config = dict(
    n_layer=16,
    d_model=384,
    n_head=6,
    n_kv_head=6,
    head_dim=64,
    d_mlp=1152,
    vocab_size=4096,
    activation='squared_relu',
    norm='rmsnorm',
    norm_place='pre',
    norm_eps=1e-05,
    positions='rope',
    rope_base=22000.0,
    rope_fraction=1.0,
    qk_norm=True,
    attn_scale=0.138,
    bias='none',
    tie_embeddings=True,
    parallel_block=False,
    extras=['attention sinks', 'value residuals', 'short convolutions', 'an embedding shortcut', 'capped logits'],
    init='uniform',
    init_std_qkv=0.0255,
    init_std_o=0.0,
    init_std_up=0.0255,
    init_std_down=0.0,
    init_mimetic=0.7,
    optimizer='ademamix',
    lr=0.00039,
    beta1=0.9,
    weight_decay=0.42,
    lr_head=0.0152,
    grad_clip=1.0,
    warmup_steps=291,
    schedule='wsd',
    decay_fraction=0.854,
    decay_shape='pow',
    final_lr_fraction=0.0,
    batch_tokens=65536,
    seq_len=512,
    doc_mask=True,
    train_tokens=456500000,
    steps=6966,
    dataset='wikipedia_en',
)
Each number is 50 + 15 x the weight over its row's rms, rounded and kept within 0 to 99. Layers, rows and columns count from 0. The size before them is the row's rms in percent of the matrix's.

# layer 10 attention query, 384x384, rms 0.0392, rows 0-67, columns 288-335
102:71 58 67 53 54 63 26 49 46 48 46 42 50 32 50 82 40 68 93 15 49 35 52 55 45 38 62 46 58 35 51 47 35 80 34 68 42 43 78 51 28 64 61 68 69 21 79 63
104:67 64 20 44 50 55 95 65 54 46 58 56 56 53 42 60 24 69 77 69 66 53 62 31 64 56 44 65 61 56 41 42 44 55 33 51 43 47 31 39 47 74 68 56 34 22 48 53
103:61 78 30 44 51 46 37 46 40 33 42 39 26 41 34 51 35 47 44 49 41 64 88 56 63 56 35 42 26 31 51 39 42 75 34 28 55 75 59 30 29 55 80 64 31 42 53 63
099:39 64 19 28 42 58 50 49 61 55 45 70 52 19 45 96 80 54 61 79 27 57 53 44 41 58 72 30 61 70 61 45 47 19 70 70 46 60 41 31 60 66 43 33 63 45 51 29
102:87 70 47 78 55 49 40 47 71 49 45 20 41 77 62 84 21 75 77 51 63 62 55 57 45 48 46 55 68 61 75 30 55 65 53 62 58 55 65 51 33 80 69 56 59 39 61 46
102:40 27 41 62 68 57 71 69 42 66 64 52 45 50 64 23 71 54 75 68 63 26 12 44 47 57 91 62 62 40 25 46 55 29 56 54 55 20 36 43 73 58 49 34 48 61 51 49
097:49 58 54 87 55 39 32 37 43 34 43 22 36 48 26 35 52 64 55 46 38 59 50 52 29 50 45 32 58 49 44 70 58 25 44 33 52 56 51 82 48 52 70 57 50 47 67 42
098:19 29 44 53 70 61 57 60 43 55 64 65 58 45 48 22 53 70 43 69 49 59 19 64 53 52 55 46 47 77 41 46 49 39 85 42 35 27 34 51 75 45 39 55 51 75 37 43
103:62 22 57 81 59 83 64 50 61 38 69 62 62 51 38 45 44 58 57 65 55 38 40 50 34 53 64 70 72 55 35 27 50 05 60 59 49 26 54 27 60 47 39 73 54 51 62 27
100:58 41 61 21 22 40 50 39 41 58 52 63 56 33 78 54 54 24 37 58 46 61 26 55 49 47 60 47 48 52 35 55 56 41 58 48 42 42 36 46 49 72 32 58 57 55 55 54
095:63 53 55 28 22 23 44 48 40 54 23 77 26 45 54 48 38 29 27 59 43 57 49 43 54 10 32 48 46 25 54 60 65 55 48 43 27 56 36 54 58 46 35 53 52 60 43 91
104:39 69 58 50 67 37 25 21 45 53 42 37 22 40 63 67 40 61 51 29 37 42 66 51 55 37 24 46 61 54 32 54 46 76 47 56 49 57 69 49 45 87 59 31 46 48 53 57
103:58 74 22 39 41 30 40 40 42 56 76 58 18 38 17 50 44 54 34 62 40 49 74 38 36 52 29 30 33 28 64 85 61 64 40 29 54 55 57 39 34 58 36 35 29 46 37 52
100:37 54 28 76 69 53 47 40 53 50 80 60 38 41 28 49 42 54 56 36 57 21 35 51 40 70 50 25 48 62 57 79 47 23 58 39 63 38 73 50 50 41 33 48 68 53 29 48
101:38 62 38 31 47 49 28 34 44 43 48 74 35 44 67 40 66 09 21 21 49 58 22 44 63 58 45 13 37 39 58 44 48 55 39 32 52 47 56 36 44 61 60 57 56 44 45 47
102:32 78 49 72 41 29 73 48 49 30 40 55 58 64 33 62 25 51 70 38 79 58 54 35 51 62 31 36 62 45 39 53 76 54 23 42 83 29 54 67 23 35 41 57 26 16 58 65
094:44 46 69 40 46 69 64 60 49 67 34 81 50 49 65 41 45 21 68 56 40 60 17 52 47 53 79 53 57 54 55 45 52 33 47 43 43 57 40 37 72 70 49 54 50 53 58 24
087:46 73 51 47 46 59 37 42 59 42 53 71 21 54 39 42 49 39 50 66 47 56 74 50 59 69 43 41 34 23 51 60 49 72 33 22 64 68 68 60 36 41 40 47 38 49 54 44
094:54 60 33 24 44 44 52 26 59 30 56 59 45 75 37 49 60 47 34 53 24 46 54 16 62 47 48 36 63 43 60 51 43 53 39 71 47 66 63 27 62 74 35 49 26 47 30 78
101:52 80 23 60 56 30 02 62 47 53 36 46 44 62 76 43 56 80 33 49 40 55 70 66 76 53 59 57 64 52 53 39 70 70 44 74 78 45 47 63 23 58 57 43 48 28 61 68
096:60 54 41 41 36 44 26 45 36 57 58 30 38 38 50 41 53 53 16 39 44 68 59 51 48 44 29 59 26 57 18 68 45 53 39 26 77 61 63 72 45 51 41 72 44 28 66 69
098:40 43 56 69 59 57 59 66 44 52 46 35 73 39 39 56 54 72 57 26 64 37 39 76 46 57 44 40 32 80 56 27 56 49 58 61 69 45 46 49 59 57 62 60 57 54 31 30
092:68 57 47 43 44 54 47 33 58 62 28 41 35 40 59 52 72 34 31 60 41 74 81 41 67 42 35 33 46 35 65 47 40 59 31 47 47 61 56 34 39 74 31 66 15 29 46 55
091:39 33 37 61 50 50 42 38 34 49 39 42 65 46 41 48 49 53 56 49 73 55 50 71 60 38 45 61 42 45 70 64 60 42 38 44 36 10 90 49 44 33 65 47 61 60 53 53
101:78 75 38 48 26 55 52 48 72 38 55 52 36 31 62 57 68 26 29 42 46 44 40 50 46 24 74 37 44 41 48 48 55 52 39 74 38 50 50 63 29 69 44 59 56 46 96 86
095:39 48 64 16 50 19 47 75 28 56 56 35 49 31 46 71 47 64 60 62 62 57 46 59 40 34 82 46 43 50 54 60 47 46 77 38 42 59 56 75 54 54 37 63 56 49 50 47
088:57 34 33 52 35 35 49 76 43 66 83 51 57 55 45 49 51 62 66 63 56 51 48 56 58 32 42 68 62 54 56 53 67 56 54 52 57 35 70 38 66 18 45 45 47 40 45 40
099:33 65 47 58 69 58 53 57 42 70 52 62 53 67 72 55 42 40 55 52 53 22 23 43 62 51 72 51 69 70 47 44 40 48 63 69 52 40 39 33 70 54 37 40 72 55 44 30
099:27 43 70 66 70 46 22 42 48 85 49 35 62 69 83 51 58 73 67 41 41 47 50 65 42 41 63 60 73 72 87 59 77 76 59 59 26 37 43 46 42 65 63 54 42 59 71 67
105:48 40 67 34 62 40 37 31 93 57 42 68 47 60 73 61 35 58 55 25 27 55 18 52 43 68 61 46 73 79 48 44 69 43 64 66 67 45 42 51 64 76 60 92 44 64 41 54
100:66 55 55 51 48 48 41 19 67 31 52 73 57 47 70 59 41 27 56 30 43 26 71 61 19 50 65 42 52 36 41 31 52 20 68 63 29 61 43 32 43 28 60 37 67 66 37 69
105:66 35 51 50 69 63 54 69 26 47 50 29 62 97 36 54 77 75 36 79 56 50 29 32 10 31 56 54 53 52 22 50 25 56 52 34 23 61 68 83 61 67 52 52 49 58 62 39
107:54 64 61 58 39 37 54 36 33 49 36 59 16 43 67 66 55 42 34 35 33 63 52 80 45 38 35 43 21 45 75 61 63 41 53 44 43 69 41 46 48 59 59 43 59 41 65 39
090:59 21 47 48 59 63 40 46 43 65 55 56 36 64 69 28 63 31 83 39 47 49 57 93 54 41 42 38 46 60 50 59 48 37 62 46 39 41 74 24 47 20 67 65 67 36 49 27
100:46 72 69 40 51 29 51 62 34 53 67 19 32 37 56 48 60 36 31 45 43 32 29 52 51 29 33 21 40 33 55 53 62 65 54 27 24 65 57 82 42 74 65 35 49 51 55 57
094:70 35 58 51 45 42 36 46 45 47 81 37 34 79 34 39 15 44 51 49 69 65 37 27 59 60 39 60 84 36 53 43 52 48 77 43 53 39 78 40 43 38 69 45 51 48 46 28
090:30 48 53 28 37 61 39 19 64 35 53 28 60 29 43 57 63 41 40 56 36 53 37 56 43 48 56 59 39 49 35 61 27 50 29 35 54 35 57 35 47 38 64 44 53 44 52 45
098:44 31 42 34 66 51 57 63 25 49 88 40 39 51 22 57 35 50 54 49 60 80 27 34 35 27 42 69 53 54 37 61 26 81 46 42 46 39 72 71 65 84 45 77 72 44 78 35
108:51 29 58 83 55 46 58 54 51 62 64 52 50 41 57 52 31 52 30 52 52 62 62 56 77 27 50 58 14 71 52 52 81 45 52 38 61 64 62 48 37 48 58 54 73 60 67 65
104:57 56 31 31 27 49 55 51 83 58 81 48 35 27 58 55 71 22 35 41 53 48 35 63 52 68 53 45 32 59 12 40 47 46 46 49 40 42 66 37 29 57 69 45 51 66 47 77
104:48 45 64 66 62 82 28 53 40 45 64 34 51 52 23 52 09 52 52 73 48 72 28 37 42 26 51 33 68 61 27 33 66 43 51 38 54 64 51 08 33 64 49 78 52 41 44 73
102:41 36 77 75 30 29 48 49 55 57 32 29 32 66 53 51 66 36 78 50 50 30 70 59 55 71 45 43 59 73 55 23 53 61 25 55 40 49 65 78 40 74 61 49 67 36 71 66
100:75 65 38 68 53 56 39 38 58 49 60 47 76 78 52 63 43 57 54 55 77 49 66 33 72 44 35 70 46 32 30 21 35 31 54 40 76 45 59 38 51 37 45 39 39 43 37 53
100:41 49 73 98 48 76 58 54 54 17 55 44 55 40 15 67 41 53 50 44 59 42 38 28 40 54 62 46 72 34 36 80 47 56 60 40 57 55 25 18 44 42 56 49 68 46 55 56
098:71 44 44 62 78 41 40 49 60 42 37 57 46 57 63 69 17 43 69 70 62 40 59 23 61 46 38 51 77 47 31 45 72 48 55 64 27 59 50 25 54 51 54 57 46 29 25 47
102:64 58 59 74 55 36 33 43 51 44 25 38 14 30 61 69 57 72 29 76 57 47 41 62 48 58 62 53 63 61 35 47 44 55 77 34 70 37 27 33 43 36 43 59 74 53 38 66
103:42 55 33 32 73 54 53 47 44 66 50 68 17 49 78 38 20 45 60 41 32 41 70 53 38 47 40 34 29 64 75 33 45 24 46 55 41 64 39 36 38 52 57 27 54 44 41 55
107:56 60 70 42 59 71 36 65 27 80 54 13 49 57 64 51 52 61 42 78 60 63 50 37 81 36 42 58 65 48 52 47 59 68 62 30 56 58 68 74 34 70 51 63 35 57 29 44
094:58 52 61 39 62 27 62 58 59 50 53 40 39 53 50 60 44 61 35 66 40 22 81 42 73 73 46 76 49 46 37 52 39 43 81 59 23 79 60 49 49 64 48 26 31 38 70 46
099:49 61 34 74 58 45 66 59 25 33 63 51 64 39 46 55 69 55 54 63 75 46 36 49 60 57 49 62 40 40 45 52 54 71 49 17 40 29 55 60 36 15 57 24 59 36 45 48
097:23 50 17 35 38 71 39 28 67 46 30 85 60 46 35 69 33 39 40 52 91 50 58 47 53 53 39 37 44 69 41 67 33 60 43 55 46 39 54 33 53 45 42 46 71 42 31 42
106:21 23 48 68 22 38 58 31 49 59 71 50 18 68 50 14 28 41 52 52 48 26 51 40 47 63 33 39 57 67 42 41 43 43 57 55 63 45 35 46 67 61 52 41 48 99 44 71
097:54 67 36 41 87 40 46 67 58 58 62 57 65 79 18 44 42 72 43 25 33 44 50 23 62 72 39 49 44 52 51 71 54 39 33 46 80 44 60 37 76 44 64 35 51 40 73 54
103:52 42 52 25 40 43 35 18 81 33 59 82 51 35 41 59 43 38 57 48 65 55 41 59 46 36 83 53 35 62 59 55 66 41 42 87 34 63 59 55 50 65 40 68 53 68 38 40
104:56 38 37 61 43 45 66 51 69 35 75 53 26 46 59 67 14 63 52 60 51 42 46 35 44 39 49 86 61 47 51 61 47 19 62 41 24 80 49 26 40 39 44 36 52 27 39 12
101:53 48 43 54 71 49 46 35 59 29 52 54 67 44 75 74 58 66 63 51 64 60 70 52 58 38 57 52 49 63 41 61 54 31 41 42 42 62 54 68 31 46 48 61 43 34 75 34
099:42 43 68 42 45 75 48 24 91 52 58 53 69 61 43 45 31 48 61 37 22 51 50 47 55 60 74 47 53 55 57 27 49 16 36 87 35 50 39 51 55 52 76 59 49 54 51 49
095:46 72 58 35 68 62 50 58 32 51 69 37 49 22 42 37 63 38 38 09 68 27 44 77 61 57 68 46 49 08 46 42 33 69 64 43 71 32 45 67 43 61 66 23 68 14 67 52
104:42 79 43 45 41 83 67 48 25 39 35 46 69 75 35 70 43 57 54 59 52 45 31 26 68 51 52 27 55 48 30 47 14 78 49 44 48 38 71 58 65 75 36 42 47 38 44 56
096:56 62 38 58 26 38 54 56 62 55 43 32 59 74 37 62 65 60 41 45 49 50 54 46 72 51 28 73 29 32 48 72 43 70 51 33 63 67 51 40 54 29 43 56 47 52 48 39
103:36 36 30 19 49 57 29 47 60 48 86 61 51 58 27 50 34 41 32 38 56 57 50 43 72 50 56 47 57 38 30 56 49 57 45 44 42 59 65 61 62 53 36 53 42 54 46 56
102:70 56 47 52 29 63 37 41 24 24 54 70 47 71 59 40 47 62 58 65 51 60 24 61 61 36 40 57 27 47 44 43 52 60 84 73 48 50 40 38 41 67 49 52 61 35 63 15
101:50 39 55 22 60 39 41 53 54 52 40 34 50 76 39 44 48 62 44 41 45 41 50 32 53 56 31 43 77 48 34 99 48 53 28 68 58 38 36 29 75 39 48 58 48 36 22 26
100:53 77 58 79 97 53 35 60 40 39 20 44 53 55 48 22 86 48 21 45 23 14 48 52 51 57 55 41 41 39 43 60 61 39 48 50 53 53 35 63 30 68 35 67 68 28 67 53
101:60 68 25 40 70 58 59 55 42 59 54 61 57 57 38 62 37 29 54 44 71 27 49 67 46 40 69 19 64 57 52 62 38 62 66 42 61 46 69 52 23 38 49 64 51 39 42 38
100:40 06 56 34 43 49 62 50 27 68 24 40 48 46 77 39 52 56 46 74 63 48 40 52 61 59 45 82 58 31 45 40 57 38 54 65 55 54 39 41 70 52 90 55 52 63 74 67
104:72 36 64 44 66 39 60 41 69 39 45 17 30 49 57 33 33 51 75 69 37 56 46 55 75 39 23 55 36 20 49 35 44 61 57 78 44 53 48 27 66 75 52 33 51 75 64 65
102:74 71 41 56 29 42 68 60 54 38 41 73 54 60 41 41 56 36 23 36 58 68 49 31 30 60 45 48 49 70 40 54 53 51 83 30 80 51 71 43 50 13 52 38 80 56 37 58